Weights of a small GPT-style language model, trained from scratch on English Wikipedia.
Size: 15 layers, width 224, 4 heads of 64, MLP 896 tanh GELU, vocabulary 512.
Architecture: biases, untied embeddings, capped logits.
Training: a variant of SOAP for these matrices, 340M tokens, 2591 steps.
Each number is 128 + 32 x the weight over its row's rms, rounded and kept within 0 to 255. Layers, rows and columns count from 0. The size above them is the row's rms in percent of the matrix's.

# layer 5 MLP down (transposed), 896x224, rms 0.103, rows 556-615, columns 0-55
size [105  69  63 101  93  96  93  88  87 113 107  94  97 108 107 105 101 110 105  95  93 104 103  93 100  96  94 100 101 105 105 108 100 107 102 104  87 101  89 115 106  98 104 101  94  95 102  93 106 100 101 107 105 112 105 105  89  96  93  89]
[[118 104  66  99 164 105 127  93 177 212 170 136 173 141 143  62 144  84 151 119 104 150  64 114 175 147 178 143 111 111 160  71 132 108  85 114 110 141 124 159 152 114 136 162  66 101 163 116 148 155 166 133 149 130 122 150]
 [ 31 132 127 127 139 189 157 142 211  84 129 160  97 187  87 120 117 119  71  91 109 151 102 113 154 133 157 162 141  73 109 108 140 114 155 166 108 108 127  67 113 137 156 116 148 108 199 171 140  74 111 191 139 132  86 115]
 [131 177 147 115 135 116 164  84  92  99 154  98  90  67 133  86 180 129 191 151 166 129 157  92 136 102  64 156  97 155  85 106 121 146 118 160 137 121 181 120 133 130 132 144 110  82  99  89 130 132 144 140 138 117 134 109]
 [135  69  34 136 157 106  96  87 147 151 150 110 205 166  65 168  91  95 128 114 143 154  85 151 112 173 139 133  83 101 122 191 142 171  96 114 136  91  63 143 129 158 174 105 113 110 105 112 102 139 120 132 129 100 123 117]
 [180  88 116 152  96 113 133 112 182  97 103 137  80 179  67 174  87 116 108 109 101 113 145 114 166 155 143 108 116 156 141 151 169  58 118 101  67 116 138  92 125  90 122  58 120 114  85 161 156 107 153 155 160 157 144 138]
 [147 111 142 140 150 139 176 174 169 110 133  95 149 131  88 179 187 177 133 133 147 165 148  96 120  94 114 131 108 130 160 120 131 103 130 146 101 199 142 137 133 122 193 111 123 114  99 142 147 147 131 157 153 187 153 128]
 [132 113 133 183  67 108 111  76 138 111 125 120 159 146 139 145 138 175 125 103 139 112 169 137  85 194 119  96  87 172 126  95  71  93 139 114 137 126 132 150 136  99 127 140 112 149 195 121 136 100 147  84 183 162 126 150]
 [ 73 153 161 137 126 146 149 124 160 179 108 168 105  79 165 164 162 118 129 153  92 122 195 143  86 194 172 108 165 162 114 145 159  72 101 148 133 155 163 105 158 112 116  64 126 105 123  91 145  96 164 148 142  70 144 155]
 [134 108 140 155 116 112 118 178 125 161 176 125 157 145 112 146 173 103 119 104 110 121 114 137 145 131 157  84 141  96 148 155 165  81  85 106 144 157 160 136 138  75 160 104  95 178 136 136 207 172 127 105 143  89 160 125]
 [ 74 152 181 182 159 126 171 120 169 162  70 194  90 142 123 164 117 147 130 163  70 132 117 162 111 107 136 130  92 130 130 139 129 118  73 167 116 153 149 150 158 132  57 167  62  88 101 135 126 129 114 100 124 119 159  72]
 [173 159 152 100 133 153 129 102 170  83  45 180 147 114 157 133 165 155 150 132 134 135  67 141 158 110 160 125 179  67  73 142 140 106 111 165 122  93 114 130  88 153 139 196  71 105 154  79 123 132 130 169 105  92 177 107]
 [132 146 136 149  92 135 104 114 157 162 121 161  89 174 146 154 106 159  87 168 110  97  93 126 136 192  95 125 159 127 163  81 158 174 130 116  91 162 104 101 113 159 121 148 124 148 112 134 105 103 149 170 107 100 116 126]
 [117 128 123 134 132 159 129 142 179 128 190 158 128 138 104 137  74  63 158  95 167  92 160 101 147 164 114 153 122  86 121 143 137 158 146 152 120 123 134  88 118 148 145  93 128  79 147  94 104 121 176 115 136 136 120 137]
 [115 134  69 162 119  69 131  85  80 142 115 113 145 148 123 127 141 135 127 141 124 126 170  57 125 181 109 122  85 157 129 116  66 122 124 133 130 103 110 139 135 162 104 186 163 150  71 120  99 126 140 179 126 103 145 165]
 [ 84 108 137  79 106  71 143 107 101 128 148 153 107 154 126 145 104 120 168 109 158 102 124 161 152 105 108 131 127 115 175 159 157 166  85 199 181 147 159  88 149 112 134 127 128 182  84 195 150 120  85 110  64  82 157 115]
 [127 158 116 172 129 159 151 105 103 101 117 148  90 161  49 131  67 114 127 189 128 146 160 157 124 116 123 144  95 123 115 135 128 147 161 101 152 155 150 118 155 171 115 140  94  98 120  44 107 106 151 146 141 102 130 167]
 [ 97 121 116  97 131 136 121 124 192 134 105  97  36 147 140 208 119 105 124  88 167 106 112 121 118 127 123 134 171 102 151 149 155 166 112 144  76  49 107  81 123 102 116 135  92 130 132  64 120 137 121 105  87 106 130  85]
 [112 116 203 127 123  89 150  71 169  74 131 177  88 122 165 121 115 108 138 120  88 164  72 131 112 117 128 137 116 106  82 163 151 116  88 192  67 100 120  94 113 102 127 132 110 203 133  54 152 111  57 124  81 141 140 148]
 [ 95 129  92 155 144 166 129 125 168 158 145 146 179 158 132 100 138  85 167  80 127 160 111 134 118 130 163 139  92 122  77 103 108 127 122 161  78 160  84 188 104  80 129 197 172 124 152 116 148 119 134 117 103 125 121 125]
 [130 111 178 141 116 105 131 122 114 149 136  90  96 126 109 150  98 195  66 109 155  87  31 164 108 142 112 152 177  93 138 200 128 146 135 112 144 184  99  85 127 151 121 113 140 191  91 216 128 153 122 113 109  59 109 159]
 [ 93 144 178  96 102 117 132 168 138 107 117  81 106 102 149 107  58 127  93 103  95 108  87 160 109 147 108 185  69 128 224 136 153 165 141 140  81 147 135 149 143 174 140 106 110 130 162 172 116 173 105  64 157 152 108 111]
 [172 161 135 123 138 196 150 145 176 121 122 110 143 124  97  97 154 153  72 137 160 152 140 186 150 137 105 120  85  76 118 117 119  99 119 127 115 167 212  96  92 102  83 152 151  80 141 110 110 173 168 110 159 125  97 200]
 [123 125 146 107 106  84  92 140 188 132 137 103 180 106 139 122 110  90 141 144 137 150 120 120  85 124 166 144 168  77  86  97 114  99 124 162 115 146 152 107 133  70 152 160 184  82 135 125  63 138  99  83 117 155  78 166]
 [143 109 145 208  84  99  95  58 141 159 162 103 153 127 145 155 105 163 113  99 195 143  81 121 192  91 157 127 106 175 150 152 162 164 123  80  93 107 104  93  94 142 123  80 102 101 139 154 113 161 177 133  53 105  73 110]
 [ 91 114 133 117 182 170  79 139  65 139  76 102 110 151 127  59 121 124 146 124 185  83 114 143 110 183 114 119 130 160 136  57  70 132 133 120 144  67 140  35  89 141 106 130 152 179  97  83 113 152  87 116 114 143 111  68]
 [140  68 136 123 142  88 115  89 172 147 132 160  85 125 178 135  55 136 123 189 141 116  92 129 151  55 109 145  94 164 113 105 150 162 141  70  97  87 201 143 137 107 118  83 160 136  93 139 144 151 110 132 203 161 176  92]
 [134 130 129 143 140 205  68 103 123 117 152  96 100 172  94 100 156 113  75 139 137 134  95 201 164 104 163 143 152 146 114  95 125 161 174 162  90 140 156 154  95 130 104 106 132 117  92  99 140 121  99 133 133 102 161 165]
 [136 154  80 130  89 116 171 150 121 146 128  61 110 120 129  95 121 132  52 137 155 156 151 123 124 111 103  84 119 125 186 143 149 126 201 163 148 120 122 117 170 126 127 180  69 132 142 134 135 161  96 139 158 158 141 119]
 [179 171 104 195 176 175 108  90 107 146  98 152 163 120 128 117 106 135  57 103 135  85 116 155 124 144 182  97 126 118  88 170 107 127 154 133 160 152 156 141  97 131 127 108  89 137 190 162 121 103 171  83  71 143  99 141]
 [155 102 139 148 142  71  85  75 138  65 146 111 160 103  93 116 137 154 126  90  88 145  57  97 108 167 125 121 126 105 164 188 137 107 118 160 124 119 139 152 188 142 181 128 161 122 182 128 193 128 146  92 135  80 129  84]
 [143 178 175 126 103 144 157 147 103 114 110 166 118 120 130 144 139 124 140 167 111 176 166 136  89 132 190 148 136 123  87 125  86 147  52  92 147 188 145 100 110  56 128 111 188 114 122 132  67 127 107  86 130 110  91 129]
 [ 64 146  98 127 103  78 138 130 189 151  76 112 160 118 150 179 130 117 170  64 135 123  62 129 193 100 141  76 103 121  86 181 103 137 151 149  66 139 147 123 125 145 132 161 142  99 110 170 134  76 161 170 134 139 121 147]
 [141 126 105 122 117 177 168 129 142 131 191 126  93 127  39 119 149 150  54  87  84 118 167 105 120 146 104  86 164 113 162 156  60 112 112 124 146 130 165 105 170 141  54 152 160 113  73 138 125 177 141 103 150 118  89 113]
 [163  99 141  92  82 105  82  90 160 154 153 137 103 157 136  91 106 119 175 132 142 123  75 120  89 144 136 104 135 106 129 128 177 199 154 146 151 148 143 141 150 145 169 137 152 191 133 117 123 133 130  94 153  88 135 166]
 [167 188 116 176  94  82 109 140 166 100 142 154 116  97 160 144  85 182 137 118 179 129 118 166  84  94 148 105 100 130 171 153 115 119 144 109 149 101  84 165 115 143 150 147 100 127 121 155 148 126 152 163  75 149 103 137]
 [180 132  99 147 124  95  86  48 111 107 163  85 110 168 185 140 158 111 118 116 111 124 177  74 120 117 152 132 115 155  63  97 126  53  76 136 133 132  92 161  98  93 186 112 105 164 182 147 156 121  60 118 128  92 108 182]
 [ 90 134 152 156 131  72 124 121  87  93 161 164 127  92 155 108 115  80 152  84  98 179 117 134 109 116 126 123 144 125 163 114 151  97 150 147  82 100 147  82  90 114 156 152 107 113 108 168 137 154 129  94 139 117 214 191]
 [143 122 100 121  72 179 126  92 109 100 163  86 172 117  90 135 193 172 112 146 152 115 104 201 110 146 114 106 148 123 120 129 146  62 127 121 122  97  66 113 156 137  70 171 121 169 104 101 113  66 182  85 154 113 125  99]
 [125  78 116 131 187 117 102  92 121 120 134 129 100  84  82 141 122  95 137  96  53 139  97  97  98 116  95 141 138 131 136 169  92 149 160 152 106  86 108 115 153  66 132 193 126 112 146 127 147 162 153 131 142 167  97 192]
 [134 126 155 107 162 153 130 115  95  71  95 178 102  98 151 132 122 113  64 115 144 150 157  92 144 123 159 120 100 135  80 191 176 201 114 114 193 182 203  92 131 146 150 137 144  84  87 157  98 172 176 128  68 164  95 173]
 [158  97  80  96 149 104 143 141 141 129  88 157 119 140 197 119 160 118  97 159 206 130 154 141 116 131 124 174 181  68 108 148 154 116 110 167 113 121 141  91 117 128 108 144 122 137 121 118  69 154 177 100 131 196  90 170]
 [112 133 125 149 129 110 139 147 174 150 115 170  63 105 100 191 187 190  81 134 174 167 118  73 144 109 165 151 171 137 154 141 105 141 154  86 175  74  82 117 115 197  86 125 116 191  82 116 147 117 163  97 142  83 149 107]
 [174  48 105 104 194  97 138 164 209  75 132 174 108 186 119 157 107 145 176 130 135 126 105  96  99 145 107 107 109  99 120 160  91 141 176 106 105 145 101 103  68 129 126 170  31 128 157 132 127 116  97  93 143 101 122 122]
 [142 174 127 154 155  69 156 166 132 128 132 118 109 165 171 130 123 129 100 122 113 139 184 104 179 164 135 146  75  65 142 141 143  99 103 140 133 154  95 110 138  90  73  94 133 106 161  64 126  98 110 126 172 115 139 132]
 [154 138 156 180 156 174 116  85  99  34 102 173 138  70 131 150 132 130 134 150 111 111 128 165 141  88  66  98 192 174 135 120 120 166 179 183 117 125 167  90 102  81  85 105  79 180  91 121 110 165 146 151  79 107 125  91]
 [135 131  48 120 170  42 171 134  31 105 185 122 149 162 115 153 109 109 129 123 135 160 103 119 108 169 198  96 115  75  87 167 103 159 127 141 136 125 123 135  84 210 140 144 141 129 170 145 160 119 156 178 106 140 149 140]
 [153 155 123 106  95 121 162 110 116 113 139 137 143 103 118 101 118 122  79 173 134 151 112 122  94 186  95 153 106 155  89 154 108 162 116 135 140 172 148 132  89 113 116 137 141  58  78 116 153 183 205 188 130 145 138 136]
 [134 129 123 145 130 174  75 147 122 112 140  71 130 131 108 122 102 157 122  47 116 131 143 148 127  92 101 125 153 138 129 141 129 174 152  98 131 133  84  78 115 153  70 127 160 125  80 108  67  75  80 131 113 112 122 101]
 [162 162 122 113 141  90 133 136 174  94 135 100 129 143 120 142 127 167  86 116 161 145  87 124 125  97  97 128 134  65 192  85 110 187 102 131 148 140 107 122 132  92 101 134 152 187 174 153  81  66  53 119 142 173 156  57]
 [137 136 141 119 190 122  87 161 110  58 147 145  73 125 138 159  77 169 113 118 159 150 110 110 142 150 123 150 135 135 170 128 129 140  48  78 147  67  75  93 153 136 123 103 218 160  61 123  60 130  87 128 110 121 180  89]
 [146 130 175 141 165 158 134 104 101  75 181  83 170 154  71  79 135 137 197  64  78  91 117 145 153 148 134 130 128 102  77  91  94 176  98 117  88  97 148 147 168 114 175 124 163 125 120  84 108  85 100 118 134 115 117 121]
 [110 112 121 100 157 124  91  84 114 108 157 124  81 163 109 102 179 130 192 101 162  77 131  98 132 137 148 140 135 108 137 156 129 161  75 114 148 113 123 124 212 113  95 126 193  98 170  59  80 133 154 156 181 121 135 102]
 [131 147  97  79 139 189 139 104 150 158 129 141  98 116 174 175 157 167 167  66 149 129 162 124 122 139 117 149  78 158 119 116  89 133 136 176 173  96 114 150 111 106  74 109  97 119 167 103 131 125 165 129 105 100  96 122]
 [128 110 156 147 133  89 157 177 124 129 126 104 171  73 141  89  86 121 107 166 130 157 185 108 113 113 120 145  78  95 168 133 154  55 159 130  78 196 106 104 163 123 167 134 116 141 176 151 120 113 104 159  88  58 138 132]
 [ 98 139 134 134 130 112 170 153 151 111  64  89 131 152 138 146 167 114 213 158  93  98  97 138 136 192 105 120  89 191  86  91 119  76 116 124 147 151 121 156 149  85 118 169 172 112 158  85  72 111 146 112 173  99 144  94]
 [128 137  98  89 154 166 202 164  97  80 102 177 223 108 111 124 172 131 113  89 109 128 143 105 114 146 106 128 132 158  33 123 139 129 102 174 187 121 195 189 107  90 156 174 136  87 118 125 147 109  76 169 108 129 164 138]
 [113 166 188  92 170 181  93 203 147 127 104 178 137 151 152 108  87 114 103  92  81 123  96  95  81  96 134 150 146 123  82 133 125 128 159 108 161 159 129 105 106 144 121 152 133  62 114 108 138 193 102 147 130 154  64 172]
 [172 178  29  88 146 128 119 121  78 148 107 152 112 123 133 170 130 121 135  80 148 159 127 119 102 154 131 111  85 143 154 136 177 138 134 137  95 181 146 126 118  48 161 177 108 107 169 163  94 203 128  97 149 136  79  84]
 [168 129 143  84 143 187  86 179 118 152 139 143 186  80 120  93 125 189  78 172 118 183  90 141 135  92 136 111 152 116 159  76 120 104 130 137  98 122 135  86 128 149 215 135 112 157 182  96 135 106 102  92  71 145 143  85]
 [ 85 166 173 157 176 151 180 173 156  94 131 147 148 102 136 104 106 136 182 144 104 183 159 101 168 145 129 123  88 100 127 135 157 132 148 156 144  95  99  72 131  92  86 102  81  70  40 112 122 156 135 109 149 119 128 125]]
# layer 5 MLP up, 896x224, rms 0.105, rows 557-616, columns 0-55
size [ 73  58 102  87 104  90  83  92 116 107  96  96 107 101  99 104 111  95  91  91  99 107  97 102  97  88  99  99 111 107  99 101 108 102 106  89 106  86 119 101 108 103 114  96  99  99  91 106 101  96 111 107 104  98 107  89  98  91  88  92]
[[166 113  94  87 163 112 112 177  87 123 113 103 148 129 175  63 148 144 151 123 166  68 109 110  76 102  82 160 156 162 141 136 109 151 111 109  88 162 171 126 103 157  94 204 106 139 115 115 164 159 101  83 111 112 183 106]
 [ 97  87 127  66 129 133 155 133  94 125 168  92 158 123 127  65 132 100 158 145  66 156 173 124 104  99 116 118 161  96 154 122  91 176 160  83 100  73 102 165 138 167 144  92 122  92 180 134 106 133 145 152  95  85 163 149]
 [ 81 170 167 101  75 164 190 155 161 133 136 133 124 126 136 122 140 173 128 161  94 122 156  74  89 139 154 138 152 105 113  57 167  95 158 145 114 134 142 139 106  73 173 159 183 128 142  81 110  85 174 104 176 129 159 119]
 [115 122 129 118 167 103 155 134 118 144 127 152 152  90 165  96 123 105 161 147 124 138 126  78 127 109 126 128 124 129 108  96 170 139 127 143 159 160  82 151  13 149 125 185 135 142  79 117 115  99 117 122 156  87 163 137]
 [ 71 126 145  88 126 128 101 107  77 139 120 181 124 150 169 140 139 106 105  77 127 123 138 145 108 189 135 149 179 180 137 103  81 125 125 135 131  68 109 144 126 122 147 155  87  99 162 153 115 122 186 127  98 101 138 151]
 [151 141  90  62 129 154 149 197  94 174  92 135 158  94 119 117 115  90  81 116 116 133 103 116 121  77  68 120 208 104 121 156 137 176 125 124 121 154 141  71 163 144 157  91 131 177  73 178 138 122 111 160 119 109 105 129]
 [124 121 131 159 124  86  89 131 109  98 114 151 160 114 137 121 162 146 183 158 204 117  62  97 147  73  61 196 161 119 126 127 149  96 158 113 181 134 124 137 115 191 137 121 160 223  97 127  95 134 172 117  92 140 116  71]
 [166 103  63 133 123  75 163  95 131 118  76 169 100 132 130 113 119 103 150 161 139 151 112 129 146 113 127 106 139 116 120 105 121 156 153 189 121 139 134 101 104 161 161 146 229  81 114 121  85  96 193 151 145 166  90 123]
 [ 89 118 123 117  83 117 155  93 133 114 118  76 171 120 177 139 115 132 126  62 120  88 127 101 131  63 113 191 120 145 157  66  84 155 146 178  93 102 151 122 140 137 152 177  95 107 117 154 172 123  95 112 123 101 179 173]
 [138 116 115 125  75  91 136 138 171 123 129 127 141  95  87 156 168 147 122 166  63 155  97 144 134 142 110 128 134 121 181  68 151 152 153  90 164 141 122 154 128 112 140 123 139 164 154 207 159 155 114  98 127 137 148 107]
 [141 129 160 121 157 138 148 134 129 133 133 156  73 168 140 107 151 124 200 159 132  95  94 113 143 147  62 140 156 107 128 113 137 144 198 127 167 131 149 131 132  96 156 121  84 192 186 114 162 174 119 119 124 158 115 134]
 [155 119 121 114 158  61 123 126 100 177 105 118  71 110 177 141 160 137 109  95 102 132 113 144  94 131 160  90 135 161 131  95 101 103 105 110 153 129 185 162  84 163 134 123 180 183  83 105 177 151 140 106 123  98 144  67]
 [111  65 102 109 126 108 143  72 136  87 114  90 124 117 127 124 191 132 118 134 126 138 140  72 121  59 117 194 137  93 170 139 146 134 141 147 135 113 168 145 131  91  82 100 154 148  93 175 175  64 130 123 123 159 134 173]
 [168 166  94  78 142 193 176 163 158 130 134  92 162  85 153 124 179  93 118  95 127 207 136 137 143 113  88 107 166 107  95 150 133  98 126 211 180 154 115 136 120 150 129 141  91 135 135 122  98  90 128 182 150 205 128 129]
 [133 110 176  55 147 127  56 137  96 134 162 102 107 129 189 157  99 127 168 113 132 137 176 107 159 156 137 101 143 167 150 146 120 155  90 208  76 134  85 135 142 151 148  64 106 155 175 125  72  59 153 132  65 166 148 147]
 [186 170 122 111 126 137  76 150 112 134 139 200 178 162 136 106 143 116 117 129 101 163 124  86 117 154 154 142  72 151  64 114 157 106 132  96  97 168 218 115 143 209 192 127 144 154 120 176 171 147 148 153 176 157 102 128]
 [182  88  85 106 160  99  94 155 142 175 172  99 184 113 106 108 169 144 117  46 105 172 184 120 117 119 127 124 165 120 160 163  73 121 112 127  98 111  91 146 201 150 131  74 182 167 106 226 159 131 150 122 147 102 157 128]
 [151 132 115  72  84 137  82 125 159 154 118 191 179 122 145 112 121 120 220 143 147 154 118 132 120 157 117 126 156 131 132 125 110 116 189 127 128 148 139  55 121 182 172 106 108 107 155 137  96  93 137 108  82 154 123  91]
 [108 143 146 117 148 119 170 176 119  65 117 149 122 120 116 155 125 119 115 158 162 205 216 153 100 167 170 177  85 119 108 133 176 116 175 212 111 109 127 185 161  92  97 145 129 157 146 129  85  56  98 154 155 214 130 111]
 [168 135 106 154 150 183  99 137 145 149 130 147 141 119 187 182 137  92 156 163 119 137 159 103 127 163 123  79 146 138  79 170  99  95 163 140 161 109 138  90 154  96 128 129 208 154  60 124 158 100 156 163 154 105  89 119]
 [ 74 150  81  93 163  96 130 126 120 161 118 170 140 142 149  95 164 130 102 118  88 132 122 112 206 155 197  46 104  67 172 146 106 109 146 133 181 141  91  96 102  96 142 113 181 184 118 148 152 152 145 101 118 112 111  95]
 [120 105  79 116 155  96 164  50 100 169 138 107 121 154 132 138 131 142  69 182 137  93 146  92  92 129  94 128 124 123 165 158 147 149 106 197 147 133 111 164 138 155  84 115 120 115 107 131 142 104 184 167 131 101 120 108]
 [112 141 109  98 111 155 175 173 146 140  73 147 113 171 151  68 118 141 132  98  79 105 109 157  87 112  82 148 120 111  90 116 111  74 160 192 118 148  97 132 212 132 107 134 137 164 137  69 140 116  86 137 148 166 168 105]
 [165 113 130 131 109  72 133 123 110 120 162 145  83 118 127 140 147 125 163 177  54 157 176 117 134  74 115  96 134  99 140 151 123 135  64 151 153 127 118 170 130 134 140 143  26 105 124 132 152 116 128 130 132 132 157 135]
 [114  85 112  52 118 144 184 143 101 155 112 118 149 138 119  91 158 117  95  69 162 116 160  76  96 157 102 113 143  99  98 117 117 123 119 180 174 131 112 112 150 145 122 191 151 171 155 129 183  84 187 142  42  93 141 130]
 [185 101 187 133 151 159 106 205 137  96  95  88 152 159 177 120 118  81 141 118 137  64 149 137 136 141 123 166 151 136  84 150 211 115 107 133 118 110 146 135  97 130 130 109 119 127 149 148  97 151 113  90 110  76 100 152]
 [146 133 126 152 144 188 112  88 124 116  80 167 115 161 132  99 148 143 231 111 118  99  82 152 133 164 163 159 122 165  92 166 114 132  92 121 105 148 142 158 108 149  88 167 144 116  91 155 111  78 155 160 117 120  89 165]
 [166  40 150  99 129 137 101  64 108 136 100 168 125 125 137 172 197 164 168 145  97 136  96  59  75 107 176 153 103 110 166  79 111 117 106 148 167 148 130 140 106 162  71 130 142 144 110 123 137 115 145 143 129 156 179 145]
 [159 125 119  90  63  92 175 148  80 127 125 159 116 119 156 179 138 115  95 152 138 119 126 168 177 126  89  68  86 108 102  74 120 122 153 161 164 138 105 132 144 191 103 179 119 145 127 149 145 169  72 197 160 111 123 124]
 [ 86 131 120 120  40 108 117 161 181  89 132 149 136 130 161 106 127  98  95  59 137 165 116 142 148 111  76 149 183 146 133 114 161  99 155 142 146 108 158 122 135 134 130  79  83  69 117 134 120 137 154  86  88 104 126 184]
 [118 141 137 151 148 193 150 119  91 104 112 108 106 110 156  57 143 127 120 119 150 156 199 148 100  83 132 141 100 114 137 164 138 161  80  67 148  87  89 169 162  92 115 152 103 136 104 181 169 115 122 100 121  94  56 112]
 [ 66 131 157 135  84  53 154 116 126 182  94 120  97  99 133 153 126  95 160 155 109 157 187 139  59 181  95 190  85 101 129 185 121 107 173 106 161 134 180  84 118 126 132  96 113 126 131 153 135  75  62 121  78 158 189 113]
 [105 159  99  85  87 119 187 160 110 113 148 139 120  67 110 169 153  91 120 144 151 144 169 136 147 114 121 168 153 155 156  98 119 149 155 159 121  75 171  70 152  93 118 178 103 138 165 126 116 100 193 163 124  85 102 100]
 [134  77 114  80 145 137 109  57 116 132 154 101 114 169 106  96 129 188 138 146 176 151 136 116 109 155 118  66 163 112 145  97 149 122 120 143 124 106 109 134 100 122 131 130 119 109 126 139 156 173  87 108 120 115 151 104]
 [150 162 126  94  67 157 137 132 157 160 120 112 130 148 130  97 167 159 136 160 148 142 116 106 148  88  87  86 108 157 132 123 176 163 141  90 125 167 162 127 133 113  69  79  98 123 137 161  73 127 153 158 121 123 146  98]
 [118 121 130 116  87 249 123 130 109 149  77 145 118 120  70 138 183 197 120 122 160 107 185 135 147  74 103 176 107 126 124 100 153 132 113 110 119 114  98 159 103  85 126 157 110  94 113 175 110  78  98 130 122 182 138 114]
 [130 149 164 118 158  91 112 193 131 146 125 118 105 137 204  86 118 175  90 195  99 105 119  61 113 172 170 116 107 130 153  93 107  93 163 110 137 135 134 138  96 139 129  99 109 138 180 110 145 130 117 148 124 123 124 132]
 [135 159  83 121 148 149 116 105  93 109 110  99 113 150 153 144 133 194 124 131  91  82  97 125 138 118  95  36 110 151  81 167  99 117 150 102 135 101 104  86 180  91 109  97 185 173 100  85  63 104  81 110 137  76 145 175]
 [136 105 129  75  50 131 103 121 187 168  58  82 107 196 150 150 134 163  85 125 170 135 158 112 146  91 101 103  75 127 100  80 138 106 140 124 159 112 146 145 100 135  73  85 107 134 192 178 140 120 185 107  77 103 124 118]
 [121 129 106 114 132 166 141 197 129  85 218 117 146 150  55 158  93 114 131 134 130 149 136 108 143  84 122 138 143  85 151 149 124  69 178  99 152 148 165  99 151 156 111 104 127 125 145 131 130 135 116 106  92 135 114 191]
 [145  97 138 127 115 156  89  80 114 107  97 102 137 106 106  85 130 106 163 123 145 118 108 176 120 143 104 132 108 131 106  95 171 154  92 196  90 149 130 154 148  73 131 155 148 113  92 140 101  80  90 141 129 189  47 165]
 [ 77 142 131 166 108 153 122 147 117 182 116 148  85 123 119 146 103 112  94 135 129 128  96 183 186 170 160 146 110 157 167 127 172  49  77 140 144 134 180 145 148 148 131  75 163 107  93 155 117 140 124 200  79 228 122 142]
 [114 129 121 154 115 138 169  84 143 193  75 102 126 121  92 119 112 152 156  94 120 108  95 145 109 115  96 117 187 130 134  99 143 101 155 152 140  53 152 157 118  76 142 156 146 150  99 176 142 154 179 152  60 133  64 107]
 [113 111 111 105 116  58 115 150 136 166 129  78 120 127 126 123 103 151 121 108 107 106 131 119 104 168 158 104  59 105 163 160 157  71  83 128 136 133 105 113 170 168 197 104 154 145 134 175 188 126 101 193 155 104 170 132]
 [141 117 171 138 112 188 116 158 193 161 110  77 122  88 159 119 153 119 164 157 163 145 137 152 204  90  93 182 133  64  97  91 146 127 181 124  95 118 146 148 153  76 126 135  87 138 100 141 140 104 119 110 107 158  53 126]
 [104 139 125 166 115 151 148 114 124  73  99 107 111 125 109 148 151 145 106 108 101 108 135 111 196  97 102  89 155  96  97 154 139 125 168 133 105 119 119 180 127 127 108 133 123 134 144 191 165 129  63 102  77 164 127 118]
 [118 144 116 151 198  98 155 108 139 156 180 184 123 141 134 137  95 106  92 164  80 177 137  80  78 121  98 105 142 102 119 128 145 120 140 131 113 112 177 123 141 165 151  49 126 112 132 161 201 155 150 106 111 147 133 144]
 [111 154 132 138 148 187 163  36 131  76 111  88 116 148 157 107 143 126 142 106  93 141 132 151 132 133 139 156  98 171 104 144  99 101 163 169 188 130 123  71 182 119 110 103 132 111 147 155 180 176  99 181 129 143 120 135]
 [134 110 203 158  88 148 144 138 140 129  94 127 148  88 119 149 198 117 127 143 136 129 114 182 163 176 122 133 182 132 102 163 127 135 176 158 128 168 144 165 133  97  94 104 111 110 139 141 142  97 147 151 133 118 129 114]
 [125 129 136  94  99 132  76 151 154 191 152 126 112 126 146 163 116 127 137 164 146 126 122 147 136 145 100 153  91 139 146 187 168 102 139 132 108  94 126  93 198 131  79 145 121  83 145 160 109 166 145 156 124 143 112 105]
 [141 128 134  96 108  86 255 141 160 112  68 135 170  71  55 115 138 135 100 148  71 148  95 100 119 186 106 147 152 117 151 103 144 113 185 148 102 145 131 157 119 136 177  98 117 162 115 162 113  66  89 108 130  96 135 123]
 [145 100 157 176 142 147 152 122 136 118 150 136 118 137 118  79 141 160 106 154 150 142  92 200 107  94 160 149 173 110 136 138 130  83 102 134 168 147 160 138 117 132 111  90 149 113  86 137 149  94 149 130 119 127 104  88]
 [184 120 103  91 105 181 102  81 127 114 147  70 123 155  72  95 136 104 170 116 172 150 131 126 160 150  96 141 111 114 102 146 132 163 110 102 141 105 208 104 179 141 143 147  88 126 114 115 120 113  87 130 134  82 104 118]
 [130 144 143 110 147 102 105 111 102  86 145 158 165 158 154  99 139 177 153 101 158 104 139 105 130  34 161 121 140 118 136 159  57 153  75 116 192  80 144 154  92 140  91 112 122 134 106 144 134 108  99 155  80 128  97 128]
 [145 100 113 161 138 171  98  64  69 162  94 128  64  68 134  83 156 153 160 171 105 125 140 180  64 137 132 139 145 116 155 105 109  83 148  97 171  97  87 126 128 136 101  78 161 131  99 155 104 151 153  54  83 163 101 106]
 [102 117  69 157 105  37 176 133 119  53 152 110 113  75 122 161 194 115 202 117 114 117 142 156 173 163 139 165  76 111 112 133 106 158 107 115 138 170  95 101 122 126 144 109 153 169 105 105 125 131 169 100 127 100 178 125]
 [ 78 124 139 164  96 151 196 117 113 142 124 105 154 122 107 100 147 118 110 148 123 113  81 135 157 141 118 177 159  96 116 187  35 109 143  70 162 100  77 117 172 124 139  74 115 150 124 134 136  75 142 185 140  87 125 175]
 [ 88 129  60 174 184 105 122 101 146  96 158  85  56 184 132 146 107 127 153  51 151 145  79 111 118 172 124 191  80 144 100 147 153 141 104 100 123 101 161 164 118 126  83 139 114 156 102 160 140 139  69 158 142 105  98 163]
 [122  74 138  78 147 139 104  92  83 132 104  96 110 161 120 140 110  84  62 124 113 147 120 124 140 122 136 131 129  89  82 105 174 131  91 111  81 138 134 179  90 121 130 182 137 167 150 161 123  80 101  74  87 122 139 136]
 [128 148 154  69  86 161 101 121  93 163  93  94 111 148 197 124 115 144 136 125 113 142 137 156  96 134 112 128 149 165 161 129 144  72 144  59 111 134 124 163  80 174 124 180 102 106 110 165  63 105 207  87 220 104  93 111]]